python train.py --n_layer=10 --d_model=192 --n_head=3 --n_kv_head=3 --head_dim=32 --d_mlp=576 --vocab_size=1102 --activation="gelu" --norm="layernorm" --norm_place="pre" --norm_eps=1e-05 --positions="rope" --rope_base=10000.0 --rope_fraction=0.5 --qk_norm=false --attn_scale=0.177 --bias="none" --tie_embeddings=false --parallel_block=true --extras=["capped logits"] --init="normal" --init_std_qkv=0.0361 --init_std_o=0.00805 --init_std_up=0.0361 --init_std_down=0.00805 --optimizer="soap_variant" --lr=0.00579 --lr_mult_up=1.07 --beta1=0.95 --beta2=0.95 --lr_head=0.007 --warmup_steps=200 --schedule="wsd" --decay_fraction=0.875 --decay_shape="exp" --final_lr_fraction=0.02 --batch_tokens=65536 --seq_len=1024 --doc_mask=true --train_tokens=208400000 --steps=3180 --dataset="wikipedia_en"
Each number is 128 + 24 x the weight over the matrix's rms, rounded and kept within 0 to 255. Layers, rows and columns count from 0. Numbers have three digits each.

# layer 2 MLP up, 576x192, rms 0.122, rows 242-382, columns 0-47
122136117157114120177158107153120119155126096139101146112131153100127082072152145096134124162076125085138131120133105179140144102102129117136149
150176138155123105106146175141173113135102109166082158172129145106090137098095146130114113102103074161148111144097105146134136101108120097154136
089133105129119139139139110110145111147108143126113184147151149157135119104130139117175100131201137167103166128125177139122147111139137120176122
128180125132137146103147111118115108151162116141164111092137146097136132123141131167162142112174103155180147132138085137159098090094136128138127
131125089105165118135137124109151138125110141166126173193081120122104126103158076128118142124091176107080101184081165112130109068167116108109142
140117139143109104142158137155114094126158124098129116148128107126140128138137173145107143134141135115145135119170137137146152122090162140119157
108103136122135117109087081124139135148153142108107147127137116140145146110136120120146127178148131127096140118133130081134118137154116115139113
168109087113137105092096059118133098126200169147121102154102120103153151126086164130131162199112121149155110158136146137141127118133146164160081
086114179115160116099132121105072144119115116139126093093150115118148104102113084144157101097079123096170145067177105164079167094138136079128138
114068135131141143170124108126163119109121147105146109111120115158120122133123154139129126107144074110136114142130139152148143105135136122108132
084091123153135137108139135134105128177137117096143114134117088130179112109117136141129132088109139118166162167131114159149073095127091143147141
136164176095128171133107115144138146141124113102144121083133117148123129145129150114147056165159128103137096086149122127128140125125083101123140
147121133138130099130175116158108124108140137119151139105100132117151116166156115099114142059099112140097171147166137131143127103116115111128150
158122138142098147139103149149144212136102147130109119089121121184150128114126132116108138189140093133117145067145137101117133168147136090086118
160171078152144149149152108119042110125114138134140122177131136109110154146081138102132126166085115153148127141124122148126093118102135132142129
103141161138136135130111146156128113121140141137145144138128067127147153098176106175120122096126147164131134135138119158102146111110142108120138
153132109125098148109145135101075154153141161112141103122134114131185103132109166116086137139197167133156162107147140106161161115133150144094100
118115107117136128154128102120130116087136129173143122132129127096153135116112130149131176102122150144165140090079102137087098116137123131150162
129103138114092110091137138166191154120146135149138097164133144158110162130183108095135133139106128174096158125127158136115108063087172149160120
082173078085128157120130129129177162151104086151134105111117146140131119083131141176160121113138113126101152165162188127146149097131116138131094
141115109141098105109145130121117134123143117125153140120142127166123099131103147137141103119130126121121119154123170092117169158107146159133099
136145133097153146140202102135078113103106160114124187128145089146096104150130122117146091124083164087123126189132136077127133141096098115073180
125147129145129119138173161108110135139141135086179134130118111130121083129125128147096192139150112168164123146189133107102142133167158121153160
099121114133139154111122092136150123105119153154117089122194131135154128104165108077092153109140158092112112124156122129132119083117111121133108
111126088145103134136091120138164131140113105128111159118102068110168142154127165166117122099126121135090139131124126115091177135114147140163124
126101143105109075138149149140125099086120131099124136140139176149131117127122135165142092114098164114146117128133130136133143112117115110157098
165106115126074156158097145108135161129121129149082144146069098118133113109119132146144114120155140177163151147142141140105125134120103113138117
122110118123164201167139121092130187161109137188046089107081094117113117088100144077089085198083096170156137112172147064094151162128200071135121
158137111129170124125129137145064108134184111141193164152138089139104130121100147100157119169130136113111120138168124145115140107115084156107092
124103150111111121144112107144139180151107145159125138089134116137114144123114137124154117124123092135181134093118161162121160157137109140125167
127073142117138157105149140146129175168136143113156146125130120165168142172128162111131102094164142132117098152118126137130169126121137130097116
118109123086146114099117130100107110140141114149143104084127107118152172133087184114126184147124133156101130120150154128147141131092050143129075
136148137142094121112135155115137124142124137141142152098142157134140119117156128141087108142133141156108141172106161180129151110174110155151122
103131137123103110160116126148158112111139078136108119160093101118125106101110136125141094127111138116101106137145099136121087145122115132076135
142134156112123132157133125086114143180106127150088168112188120157161114155103154135132160139133117123146105097099128146152082132116120143135151
110111068131095118164165129187114099135119125105132100176139144111085089114140125136105176138150115115137146138110089145099131100129130191137100
142108159131150133135121123183096121138150158108127131148130161157125128126125120199163119129109122123106143166158130094133116155133117157163128
122152180171136090116097128153114118100089105118101146109116089168132089167138160098143117132144123140122125121103153100105163137124127173148149
135103125156121115130123111136161120132142107090107102066128098123138138169155108118135125129123127124107133114152120133173161095132144119147126
107135059154157112129130149156108101114113146146116100149103120145130093148117109126122097143096126141128160171136174137130162119151129151089121
115132100142177132144127130112098149145124136141156085113124115150115156145131101081151120115133127132102157122127143168149133109145143147099113
121132132124110133121128143104152081123138101122164166135146125139124089163139157165109142116110095066133181115101106156141100096134128152158146
116147106141127132164146141130117081129118112151140182125129113125092116162136158100122129108124157134097146157170139114115103132147146095098108
083119147139094161136137177124138109108068116111097136120134162145090104143114086117141122137167172081127069125141134109122123145111128141137136
146078158166088116128157150116115122111114125140121138162106114117165149150124151103134138162142127141147134118123112154166093157127174114132132
115112167144108132108122121135108150144151143097161135150119108137155155121156140117113135140139088124132130132129167132119115102143123175162136
150127114145148091092156107128153071138132118144184154142110094125153113089150124107164114151068142139132143164137125159136128138144087102157155
097139112149132115110139104115106166178159106101141094047143142116139103143116122140122162129122125102144100076126110111146152090078142122155100
160150115150109109143094129165137163147125108144138129120132103144138157119070157141139127131115140129117146144137159126151148127117111131161127
127151132154141132165124116129116093137114124116190102114130123131124109146075087122109103112119155170165164144129178155139148132127151130133110
111101113129150112115134107120140130158130142155142160143121119093153134070129137097209080121102113136160132136157175136107120133138122132127148
104099156131121169146116181133144150108155134169136118119130070168152137188142121135107094078133136118087097097137161114141128139103108088079161
141101186105135152137126136130135168150125153130131166118189140123115143110148106095119106090153154093155147177099096166143170157148119156133099
081149122151119129152082113147153123124157092154137141099113148112117113115116162140139124155127092126170140099166122177121130086160102132183116
149107138124121116147105116086112070127116152136124105134139103143109136112135139122138111128112139157125158126147122136088098148138140139145115
123137104122125140152105092179140134149150156135185120121111122152131130165154147145119108170133113100159087099152126162138138134138129134152162
159129145144108132109160108166061129121149082183140169185081122128121106085193124180100110132153084136093185139118122121085105109177099101142192
113125172112138104116124126086149131127117121138119142117065119122154106124133153170156134114136131147129123139121140092131143165114091085121129
135078167179158141194129110099087128112149077162127117130122129105126124119096124126139121176177125134151168090136200081102093124127121141116152
172122115139139145168109141134112092134155121147110168102139125107111153150148136120094148115162145182134133147126137113158140104098115151142117
116133140134131146153141124097107122195106122132144140164137125117151097146127146155164134138140082071105115146076108105151119165117110128132133
100076176146121108157107154130144133121198180127144109094097145122150134111132136114109093110132127139128094122108168101115145148144119113135146
132125174118144173093089145126142128093142109119129139097128123150133091121141148121187094106133116129064132136173150102112117108138119125135106
149135122129133110149166144126135097124148076123123114151123154096128116062116123180170130119154113126158115136138086148098110041114130141185147
138130129102132121071128116143142130159137107094136162107103166165131157104113194125133157201105129116131158094102151132156118150151133124151121
163135146141157109149084074097131145134157121110122162128149145106120122134134098156128101144151123140156106098115153108146126151143124145175145
114135133173112125126172145159119155144141142118100116117117166133129126122120130145159133162112111142133167147141150157136145072127127151147165
076144110168118090109141155107146191141159143119135145098110123142103123116145156115103135120112165117107149100128134136134157081130109136115115
102105108114143132079147129136134144140097125148144136086099128159102105130114153112151066089113144151098122127155115149164179133109129097100095
116141107115123123120137111136132109143144144146166129136105109136159150177159111160077130093099114147112123089123163131147115084121112133128116
102136120126132132118119158145103128149183167132124106104137149158147131116142104143162117138151094107114155140159158149126093123117126144181141
130113097099090100154111119111110149131179101095128128151123130132132138082130157116170126120112089117133166126135071121092125127121114137114131
118119132123116112156126141098127096131121122116178124148144122131120166097112130126136137148138101127119114127088145114128132121122099129133167
138145145099114139063154108128143138154143116087157106103130145180105146106143122086125133135152098148134136111132137109087172105115120147150115
140140139147168130125135148149103103137183131102150094100105140155118125104134129100151121112089124149123119156130140103142129160103124157139121
152123136138109110131148148182114127121132145135148187149155102169095122118135124136126125148129147127131113132119109183137143116153107125130150
076140148120113123105127147122118128114127133118100140123141125124118101127105134104140134110160128170102138120094107136091145100135129175185128
145132122118106134177061160158175106116136134102156116131161086096091084221113115163135136113133130181173119131124121181125148138140155114135095
139133099124166131106154179143144146125140132161162145134123142106116127105135107140176121099153148137131142107094154152114131098099123120152152
093115130144115115151159103147106132169167136156134158105158144165152134150132118126105144116136148095144122127108153122184134146138120093145103
186086149152144151143160143106181125071107173092121116143127074112084061109094118105130129141087144155110088100151179113151117154127122112123148
135135115133111137123153136103156181117078126149131139151119131117088107122114132145134141151144118141116147109101112143137125163141106153180132
141107140169107152126156107154118091169131072161125130102156147113132139095136146118114168178145145124126088078098110125153152137156133170094104
123172148163106117103151118150101117135126136135160115097142098103117099154103087115127138105158117120096088142157092103158135115147119120106131
102141105086127096140150117126136127099154149148123126113106174101150092125093132167081116127129116131118129175151149129153097134115145109137128
131125110141135124160173078137134107097160117126189143115116133155174082116109091168147141137151127132126126134115139141116156069159103127142140
102109158146106122148080103167116089182126131125168144113118110115149103137167145135152130131138136119108148125104109117146121117163136125157119
183103161149118095091121141165168124149071144133126154157098150138119126133078140109090148123151162126149127098110091153176112151085125124114138
132138168135146080157135121123121119114103099127142127104135161063117130120109104143137081125150134142165149135119115122149140114102117129131089
121120120119140121128089154113112107136145106125143116142141091173147087071131146122143111151106129119149122114143133145149126163158124144115085
137161123136116077124135123136152161141123130129147108173113096168141121150142122154127141158122110122115093115071119123109144113115173146166148
135115110132113107140159103138111158146099093146138122126126125151127115143127139164075143132159143154107096144129106131133108120120117153152119
138082135142163112135134108136111159157126114110150065127132159136151148121111196097170097167100112109121119121209117129175123122129130148112134
141176096160129114130145116159082105180150131121119124129080165138102075118135141122130083129126113156133124153093113127130139121141136173138129
084140124090112143142125134129161158120157119125150147161102131104106109107122145135112118124137141146135113143129120130121135081116098136133086
140132118114099132145178123146101091148094106111163125127143119138069117112101107116127144074118105141124144173100092124149154111108119126137109
139123122148136096173144115132183111146158143140123120199130126088132094112093103138091147129148091148173154117128120161146082134164119127114119
138169144126123157117152108106068163171133095140176120080123106107184125109125111175167100140109140158160135127177124094145201136120126161099182
114139126139159145128112162124117146121145146145156161118093129129131120131113084073105111169122146119086104148109137097130151141149092139113153
099117151124108143095079155105140169081130170111130085090151055151162122121092133133158115153121133134124125157147177145107181124102099144119129
119134131125121145121119111151121116121149164154123100150122136158088091124176068103123143129124139108159140101132133136147136116132113150154108
139110143167127129123150113115118121120122140122158096132136130126189130134142079147086128127104107125165121095137109125118156112130158109149130
105134095133159131146136144132099116128127177135143093108128172091098134152135133088135108155070138100154119152119107180139145124110145130153142
117128147130134122112129153134145132129113123163103103109086131121070077100116114129120070125129119157124149130168136105118140094165113101110118
134126114154135057108139095155164128131125154113142106144111140141164125143134146112160157108124117121114115109126116136152116139118140129159098
112134119117147100105137132107156141142112106114143108056193162137130128118166097076160164093129149130107124096116104175130120083144107157140109
097137123156129088115099137113146088109129131139127131112102131134113166133147130104132102153118136091094118094117103110096129161105097118139137
152112138152121094149150143149166104143132108140123132153105167123120155074140116156123105116174166116105162143125111118137098125202088112151120
113121125147084121168098108141144133103131175158104148148114116152101153137128130121143154137103123132171085123144092141120112118139151144167160
090135139141141133102155124096116155146163089100126101112082128126131104130112120116122148140134155137143151143153131107116109097136111102099136
109072161130131119151111155103133145127141134138180130087076102143143120133128107125093173164082125141166122123105143119167103128110121111108115
139159123085109110132112088135107117143139116095151132133091132086156159133119121133118170119148092126127116102116118109148136125132140159151123
137117139149119144110149125139148055140146100155122180153171188122108133094143109150127175118100125159115134155142126139121071139152084189155107
180172120096092116128137130150120138177173118125099117122164166127154095134121111140088156127192122085127120120079117112121139145157138153116124
147141140128131107134100107156137118090135124127132130153115151144113125108101152141116116139134111112116128113141120093077089124109123114176105
143169124134110080132108148129133104138141126135077145115119169110069113142115186144174087136086118109127122151105081103166103090129173131125126
125136147177121128155158101137132175160110146173099139110128138123146139114128124106148138138155115104127118148111089118162124150136136131159130
103127132096174150141115103097132151153094155138175127086104112125114157175123099072118091148151120146117145106143171106125105162148128149186095
122159107116139126105113141116119155132133124119135149109111174115126129096132123134109104144144131145113101128147113095142142163128120108141111
088131149138174169172108162148146150169124096150130157084147137107085127120193099127119083147107111133154149121116124108160115117134152103111119
116136145112123111151168117176090097111141201093155115097084153144172086132139110144131110118126140157111145176112126122134138111137101136134133
095085154133114142116133116118149159137127151185106136097113118134158109136133163145116118080094129142101141109164113163131129122123137090165120
196135099109127119101103151142140146122109118179099134172138094101120119119122131092147089181163117134116142142117115113142098137110077130130119
129158121135083101141133117103088136102138153113140127160138155152133135153140134160144116147114127165108165121121077166123087142152144117145098
111202137140117119131153130135093105139136110127145135133117146137169147143151124133125112081156120139115141091133083148057132093169117140160136
123138140165145118117132159074136175132078143134135131144096123142089120159115079100103128129118178111121098158125163129117149129103150116083073
102139188147162167146098148161119137135144136146117143109108112170049129133112078135108147102121162153085133142122159136169121147134142175117142
087138105119126124127142177131152083092105102137097122144141168128099098138131118146113114143120137109135127148110082133140110117129125124083118
137102138142129118152105091128090142100134109115080154134110131123149126126111103136122075101103112127078145126110137116153131099110168098092162
133100120113160142100129128152162118165134141137124145082159125153090159159136102118151147111120153141149094145136120139157164147145108166066129
159143129106181124132104113129132115189128163119162141129119134116121143113128124124141121160120151144135107098135107101129139151130119133085111
114162142138140121160118130119139155121185107150145127137109145150121120102130168097150118139109157134099146105111119122145112141091124141110131
122146161120132154145079079095141167184096196089126100095152124151129111118133181116129072158144134118084089115155129090178115152112115112148108
112114146152075133146143142139160154081104145183102125135091110132111110141169109110130129101139187143085154063130138146104138127108085060118122
144129066140129113121167135113093110106090092133175156094088141091143117092116155176073118147102158179157122121159118116119098108156079149203144
129085141136134111140096131096191121143126128143141125154146116136103118111138125154125124179114154178148134073194124153122136112116129155146128
134132131112147133146138072151130126066141168145127128120092091155175107124128129087114142088124135102109121107137112111140158162118118118096104
129161123175115155154144086098104113124097127155123138144093116190131140115090067180135176116061119145156137102163140108130149163178116110154150
146115099137092138146142182148147089153115132124160141165127133107128146100123128126159120113127119113142117106083115120093098096136159135143109
135141175121135142094110120136074110203088055134151096139123141106111093186161153185127129123117124100152098117130094097125141148151092167150148
153132124159116121158155135145095124151099154101143137169103138135101130133159126185088150073135103106132128177105096138106082083129121073166147
# layer 2 MLP down (transposed), 576x192, rms 0.104, rows 242-382, columns 0-47
164130131110100114191151187083083118095124119073108142126115093129159124125174153134133123123145151127156172119136181134116170159126126121134086
175122126160187090147132173142179134172112106149152154124118146076154122115106154109140166073105132113141161098106102130094120078129147114131095
121112142127132134148121099129183121118092093138147109169194102115104173144090148147124125106175180164112132174144127119161120166177134127108092
086099127141174140093150093080116122158139157095118090151130140180139159112109128139158096148130154093127114125155095165093152158138106110108134
149129057108123105112135167102154090114124160179146105141123162142169153136131121120122066139132134132122095171142116128153078121115097146168114
153115089095144081153114098074159106129087140141105112120156120128138156147122138094164114111165109107139159117167127127144146153177114153124148
125150124124101171155143096129099102111155115124117130133115141135148140121102111157114107143161126170115147128173103153106128164149157103116121
134117166091159175145131124139140125087113155087099130115120135103103111130129115126149111122114125130124127115133122122141096147112157102129141
164149113093109147131106149129150094151122117085100160191167122142101133149130122112135173142115114141130125156104172116158159115100120149101127
153131120127112122129125137165097141148098132117105144132145137159085171099165155079106146090129143135110131106129199109139076124145128086126096
168141117095173129106127102109149147101146109180091123088107165119124127160084113107138143174153129100157129103142127104140126171094109108134122
098173128138106126124129111122099188164094167147177094109180094125109099113130112170094149107135073137124147120151173169147117119108112150145106
082155151133099144119173118149126114132118159138107089147122143127178160096123127111089145169141121120156130164098102139087119137113123161120138
147120090124115124136141114105111099158105150142094103122111102089193100190110134158177161136122158163136117178125114083091120098150151123164109
084083122118094191148075148142143106140154135129135093127126115125121110164090130074141163121188129105098131119148156161117146129128102137122082
143150096100140075126105113145108128130165134139094136137062107133151093167139101136147143155123143158081142084143134105117086126113066140116096
104129163117129122142117149099165143129123139167110098140112165075125102146153118155144174143090122112113135141122133094133130160167111129180144
182163145112098081124114075090154145099152113135144111104122113101152149099146129124176131130149112162084115139107103111067132137055164142163148
114106132180154108178137143095120112146133161115096117116184140121114133139125151102059116175138107107104152125122136149099123131127135122134084
164156137138123132154119110110074181100146158093101132109128129121127120083157123150107126153092144123135182094103118094120121180151135151111123
102177138102124178137147125066127153154122144125151148126145144136153119128134136157091106130137129146129091150121093148125111148145144147149156
125131200146137183133157082170128076125079145112148163138171106146146111134055160118109075118096121123100113166174093077079139147200145147108150
144101115115105118119115137155173128140123146176099107121121129120097150133129142103091080116089158163133190084165109100083153090090089142135096
104093132136122082132127120137122138167084154130138143107158125110113188153110153119125098159127141145124113118099145144122164091128117158114167
144125150126139148113126110134130111150115122078128095132142148142082148103085090092145139148132113133129140121124139113150117145133092097125158
155110143131122157172133106132122148140102132137107122129113093109159162161101131168115123127114131115125128108107134131104164127142121136138120
136102160112130174146116150121115135113081166168127133161111131122113107200132148151157127132106130162174135154129135143102093122125094129143081
117128199052106139137125117135158120129140180149079117130107128074151084154081143082158183144143100139165125205125149141128109123144070122122166
131115103119117172117083140161164171157107130080124131114145148091136138155130116105118129158125124129112142120133099146171122145098114114140148
108117109143105091160091128147131161122139162134136136085104120107113113119131095119147111108119148143145143165109121129130127103143116139128102
152144107135123060161122126123164159139136131132160110101069165113111148142133150128154113131124150113117161092131152095137122144087125140180095
110120082156121158161155133152102132157078123129125160140093140149123139140173093135145079132148153113164158141121093143113115121149136116142173
115132108133096141141129143159109111114139139138126092113145131134196148134147143147102119113125127090110134143122121108152129140208084126145148
100104136135137134116182112148120130123142130133176090118122107156139141114139119123156131113116121149109091120107130125137103107114116092123200
158128133111165115156133137167142079142124130102134110125072099116089162129129056107112127151125138125144162149159125125148146152114117136126118
162140111146104117200127140146080114130127143111125165090136121149129126158086122154173173153099155117097118144128159145193135127133172124146137
088162135116129147126108147107184144097122134134170138153107088091110094157161089120172135133104115153133134113104122128108170103136134128086107
108132102108150140123127125153079140091114099097112155145137133132117177172107104126115124131156127106154147129152141132105114096127110172145136
113163117159136132152121132080114156133143059131124162141123116140099137096102139116105109087143106156115180155084168141137115140101113095091128
152110068186127114103135099137114148083080105061119159146139132120144159132138151164152089131145131126139148137127122140070140140167121155148114
101144131132132143197162158117147137140149079112151117086091149123125133136128074110093097145130099097129147133150129152144144107138178125103148
142112091127106125106169131141135134132067093098105170097128142135139110108123170186160121174137096135190143119128095092100130141100123176087135
117160134104107119121096112133077135124149118110110087135129089118157154117106096155107147155161114131173100095149147141136133147104120150131118
172131099119129148148131113117124133136160161138119124106097128132150105106134136121136173150129123158145156127117132134135116112125107103142104
108111110130135131125136116125169142125162120093097103114138116132122148103106121146107143097139119131111136149112132139092134123133146139122137
126119140101129167119142094162113153099126148160136068127133128149129125150107151127111113120112134112129148104166115104176114130129126152121153
148112108133112144096139159114100112119137131159126100182113119120127148135119161108126130129180094173105138129095136078102139145091134151101140
159118134124133140115155127115105083112153125117099146181093092124133161157128109163123128139116127135125129126126136103150109136134155119097151
169112156139151125118144132111136113129127095112122151124119152153099155152124165148159127158153139133126099129150094141121126120100143092131161
121124106105133129103147131109112123129150105117101109122124111134126126074138144120142115138104093111066098127111141112125094115140130138125160
138150145080140113113123127151130104118132144104135062127134132119120119122135111150136137140139102154109148110106091100118142148143127148091099
159109109141114113131091097123149104127155126113108105162091152117112183130108110086159081146135130104125108100126133172091113107134150177153119
127109111144128118136103088092091153112129121119099127093102112121146124135145168130175112186107141177137147092141131170132108140114105112143132
141142164094107153104116128124124119118088160113099109172144136137103139148111125122118144152159126139114139170071140103138111156157157134127149
091146127129130140137143102070111160131110156170133081129090132141136144070136174139127115171110097131134114134127128131120140130110146121126141
114129094083164132133118094127075107101087122139120139158144123170165140133119139126137151126154141123102102132151143171157126115159138105125133
090165130079066167104122124128102083104099133160130189145076154136143103163146076150117070086112088179131100099131133138148142112134156102180107
125085139163161161163115137139155118137169161177126136171161131158118109113076102149121114104119116106092103157159154149140137135128107161136105
088130128110108119090152132154165116120089168138116098114121135106164141115159124096071138098087144170111125152098069125117159115136132130159128
118151122138108143124120132187117138081184111150115159143119129147165113211103132119138102168123113153091150105105155146110116088132101143127170
090124095109097118106099166160109176086104140133141135094108147140078107113117119141125140119143137124152155141142138129132099082156174148142090
136128083174133135152155130134111117157113127145116142105149114101128109145138130100127124107115127140123139116139146147116116106117125102142129
114118162131101098128108156136137162122098180091175158116157165129126111099152114122136150116114124157155105109118080139115122106149175159093153
118102114122126108124129100161131145137184142085146130129162162115144147058207085150143105101142153092151150070139112143192140106129165147119143
140122129154119132155139142108139081145133110121147114084112176089143110119117150100136120118115140149115094181169123092093172137155148159150122
120112135087162096091103123085114133136132169153133133131153098142144137150135130172116123169121096125118129126141112119120099106117151139124133
120122110122119135161185163103112129130121157136110127118122088143131119174154082142111116154160120087131119149154093159113152114168155083146148
184146132104133128114174100134108115127132146103097145109141129136157132132103152107128133165094112134144154159084157111134050177131126151123108
133119104143149120146127120109123110105121141141092140129133152152129120134094114149107117120120091118079154147095073080116101116127137116116125
127127134138130141145132170146110140101121161146114106118140133132132132118126138112163139133170150138115145199158148127119125168124093131128106
143145121113143106155133113111133120131163153093147109152108108168092125167157154104119160111122111111106133128181124140138114136121136160162134
166151153128131127115139135155128115098120168141123121125129119127141090124132113104139136105107122117123116148128134147184142112138138141142161
115134130158136134132130182119161118096146119112124115134138152128133130118112179150110106096126142131132139185104107135113147143172121124155152
108119085128144093151121135059130131080086119135086152133160082115138120137151073117093152140095147071134126141137103125136101117095129125126129
099141151105116094160151101110104154141147173125086121139147121106111159136126135115149180123163121128135138102107095130126126096159121106142112
154120105129086126153123113132114092199162088093163093144126142168163114082113124172115116170088146152095133156169095112201055149108108068145143
140142125091102101074137136107166177122123115130133140110165124121126083096137122100111110135101140135113170178139148140149134171157117167129112
116155113083107153141087172120139110168129129149090108178149084137117155112122141098149112130092097110132131170150141114169083090124133148119152
143116108102109108132132122144131129093166137142064121112136146147160108123116133142129167098139095131091134101139133121122129139128131139132155
158130113099191124091142156168106122131078128131142131169127121121093164079120089141117121143127114105126121105113093134099181126123129134130138
117114120118141121108103087160114105118177135130143098122145098119125125109118140144134167139115154115126133133104122121119142152136130123170133
135142174147127113145108122126139132101087166123118145150102109131130086135112115140178161122153103107129134133123154134128113145168137122126136
150144099107163118149162113152150139125132178086131134124125101131135143142100109123154098079109121123125114153137177147136106138128129134133172
067105144118167138150144175093151129125114111097131116108141101128099105121144158132144098115137141201139152111142184077082146103141133157112145
133164122115143114097105127124122123127150109080105135102137133157115120137175100173143116120125135086149140103140106152097154098147097147139111
172083104104103154098086158163153142126099090147141131145154129066096117122114190113073151157127146136115131128146120153124134161137114135105150
123157132115152150104098122142124108138165142135075098106093175128150104104128115120120123153115116200134160123154053125111167120115127167131131
054129116116132157119153135121112163115164145111116150108140102135151140132148116087156119153122125082142130080107148132102161110112147142171087
113124138138090123147140148123166129107117144090103145126134097115133123149147159153156182167100123133120111121137131107128131144156102167184104
152111148156140107137113102140110157124121116084202163109127170128139155131185142154118160118123147143102110140137140096132122116116129121120135
127115124151129128115123121148103097115133136149135151156120142113151127087143106114155121139156096148106101153109129105092083122124102092111140
146134099097119136130107152160085136112124154105121129143135115138146115130115123141134134120115126083112159096143123134128136101102146129125118
109161130125107127124126120147107125135142154113102140141139145150119125123166124163124141126134156115137113132121125150087088109118089133138127
131134137119115130112117171080138126097112115134099134113191127148130156117140162145132142154131143157142140089157141114096121135109096147164081
110120077123106089166091142137118100107123129135119151162149157121147144078113129095161165109150138130100102137143128119132124126111141114151142
097119133126131145139156146100117138126126127141113101118152141116138107148122169121068130174152128187123128149124125137114093152122117117133116
107115136118128141126063126134116134093088142113126157091152101110125195121125124112172116127168176112166112124089080116131147142115133094144124
119131143122141152141159117113136150128108174099122157149108138155118112174106157113113128112145124144116123165132117177139128128205147162099163
148098122134143119146147161154141130117163173111111120093125162150104112118166132161116144166157105124125141101101102132158145100114126139134120
115163146140093140155119099114089115130141115130097136168112172128126097143114184142072103122144114096154099078101125124109139117142174124149139
059151133109133133143125115149133197147106176141098144138146137127129110121126046144107089089121127145114137147144114098116076126117148145112117
138134094123162111112153131147141131134131150129133115134101139181135122144100157091166188134138119124117176166108153144135098110144114127146133
116148125156132123136106126112124093146133120091105145136106098157163143133105113155113145119168120138128149133121166110142146133159105115096132
137062152147189132140097137181127147128103137151141153099094190128100092153066168118126163169095112143142097149162112101094202141213146108101166
105142155111144134131114146156131140126118135140149115123116129123115175106116136126094136109127090151101146143127145142142124108106117133153119
113144097126146141094161186143154129137127176149108148131178112184151146114125127120149110146155112148107148119149116122134150133145122105103116
123129132166132105110156147111155099087165150138085135087112136122131133116075150134143128104092089092117133067096155146107148145110155138094119
158133100108066112120158109109165133099145088116152171134132115137094137155165094101154102114137124104133148144164168135124157078205095140102099
156100175134157158114134137130118109191128127118119103172148142161142167113146142124083142109138124169116142120148123095116174109079135120093111
142148147101151141158113161106108108131159113106128131132058144152137147136085137128137106118146113118159169139120131138103117123159133110110173
113113135148125122100111126130130130151119118090134101133127157082119156130126114128138110120157110139135118179121074173161149134136151127147108
144190106149134157116119131123103143158132174133148123118163137125143082143161126155155135141116093119114142136137121130146133133133117064147141
156118114140145139157166066162126108171142122080108171112149110111073134138129099105133131159124137123129132153148162151129128119072142102183166
164127100130106072120166168140108081165092098122094146087145142109121135084098131170121139172135111158172101123089099109119093130194177169128097
113159153100126088132120139142146102136144123111151154142156123124128103130124101161130141112125134126188123121133171127182165175135133139152122
112133132139190146099091115115114167120113110121164133113127111139202128126108109139127151118166131085125124098134142102168118096125115132152148
140116139110137149139094128140147097170106101124154137126128150096118113079112165104111098129112091148142147147109123166140170137102128181080169
117123127123131130136094125140165145114111150121091092137141122124116106144128116125100168138135136134126160141104137122124140136122116144179130
132107124135115126112160128143146116119133154092105088128163111148143135162124104101145157058157136150119107106142130171118111127151141154121120
099142139142144150166139122145193145155128124154144163113169113120095104120133125118153093127095112115156142092115103143144109138154140118116115
146146101156101109136113108100146130116177167121123131150108154152135116131119185099142137120146119097144140129142152122088133083128168147111161
133140112117102118151139139134132086136116120129164118146145137125089088129137111116173112148124127143105140120123114126109147131134131120140119
098138122124118138107106131144120114165118134166148137108148138113120098105145130121136170116088115119093080109132142127105146139158123136110107
117120143114147148137091129107110159106131114076124087144131140198166153132110118125110154114126107149096134162123111138141128126123134138155118
090181153131103142128091161140094133117145143109113091097165157135155157105163127113107136067165151100092139098131102123138093123089092156138183
132137161131131094112093083141125135121109123154114126134137122139131104101111142133161153123157130114076126121128109103156120117172113113187175
148152117118137132177133117114107139185130122174126171112107159171121092148111168132130153087120154113131180108163162108092092124194129174106104
145116138136129112096135152123115108086108111121136129119116125149161107156147160087148149117136115125089104107158144106113106111134125158114075
098125107102141137114147072126107147167161112108095127170160161138171134186112139096155102138148135122140130134140129120154123089140130137107152
081128103114175150097135102090119067074125192109140133117091125118098144180091211103138163086148111135153113151135127165144115137126101121097120
101132139108101142161125164158132102097133128164124076130134148136135112133095132136116107102118113114088168108113144108131147116130121096147127
125171150102105137134113126137145138128136118117073103112132090115138136072117176123116102116118080163130111155132087102080115090098169138136109
128159125074118139131144134133120149143159104138118172097138177134139116128106093114133138142103126158099136120134141133063121138101165096154163
137139146122158124084106154161101126095109189146113118122171140122119140147093126114121143140199129121095109107149152117091141165146177078161139
119152136135095132128122133129125152113078117108095119116166093156129135136126098130145112150145093089118142149079130139155128148123154123096151
205122150112167167085078112162194123146141122120078125121123154078129164154144130146139118155146142157116127131146195164154169115103153167175099
116110137187141142147148135097146117132117114143136110131141154146133138147105110176132106148152127111156118172140136133088086096157132172130186
146139129125153162092094104102162139113129134109112132119144155122153131173153161040122104135129155128147155151135137146144095151144122149098119
139103099179153048154178118131102186108147143114154133122079133139108110124121102145153103103090091121086100068083163147155119098149138144088094
142174170122122133160120092159168128124138076114109138143124091133098169178139160119072132077128093140130094130133127144119116161134120129171139
147158095084104143132158167151078128176132190114150134141178160133127155115163076134133094128135153115106122118091151153106156181143113144157133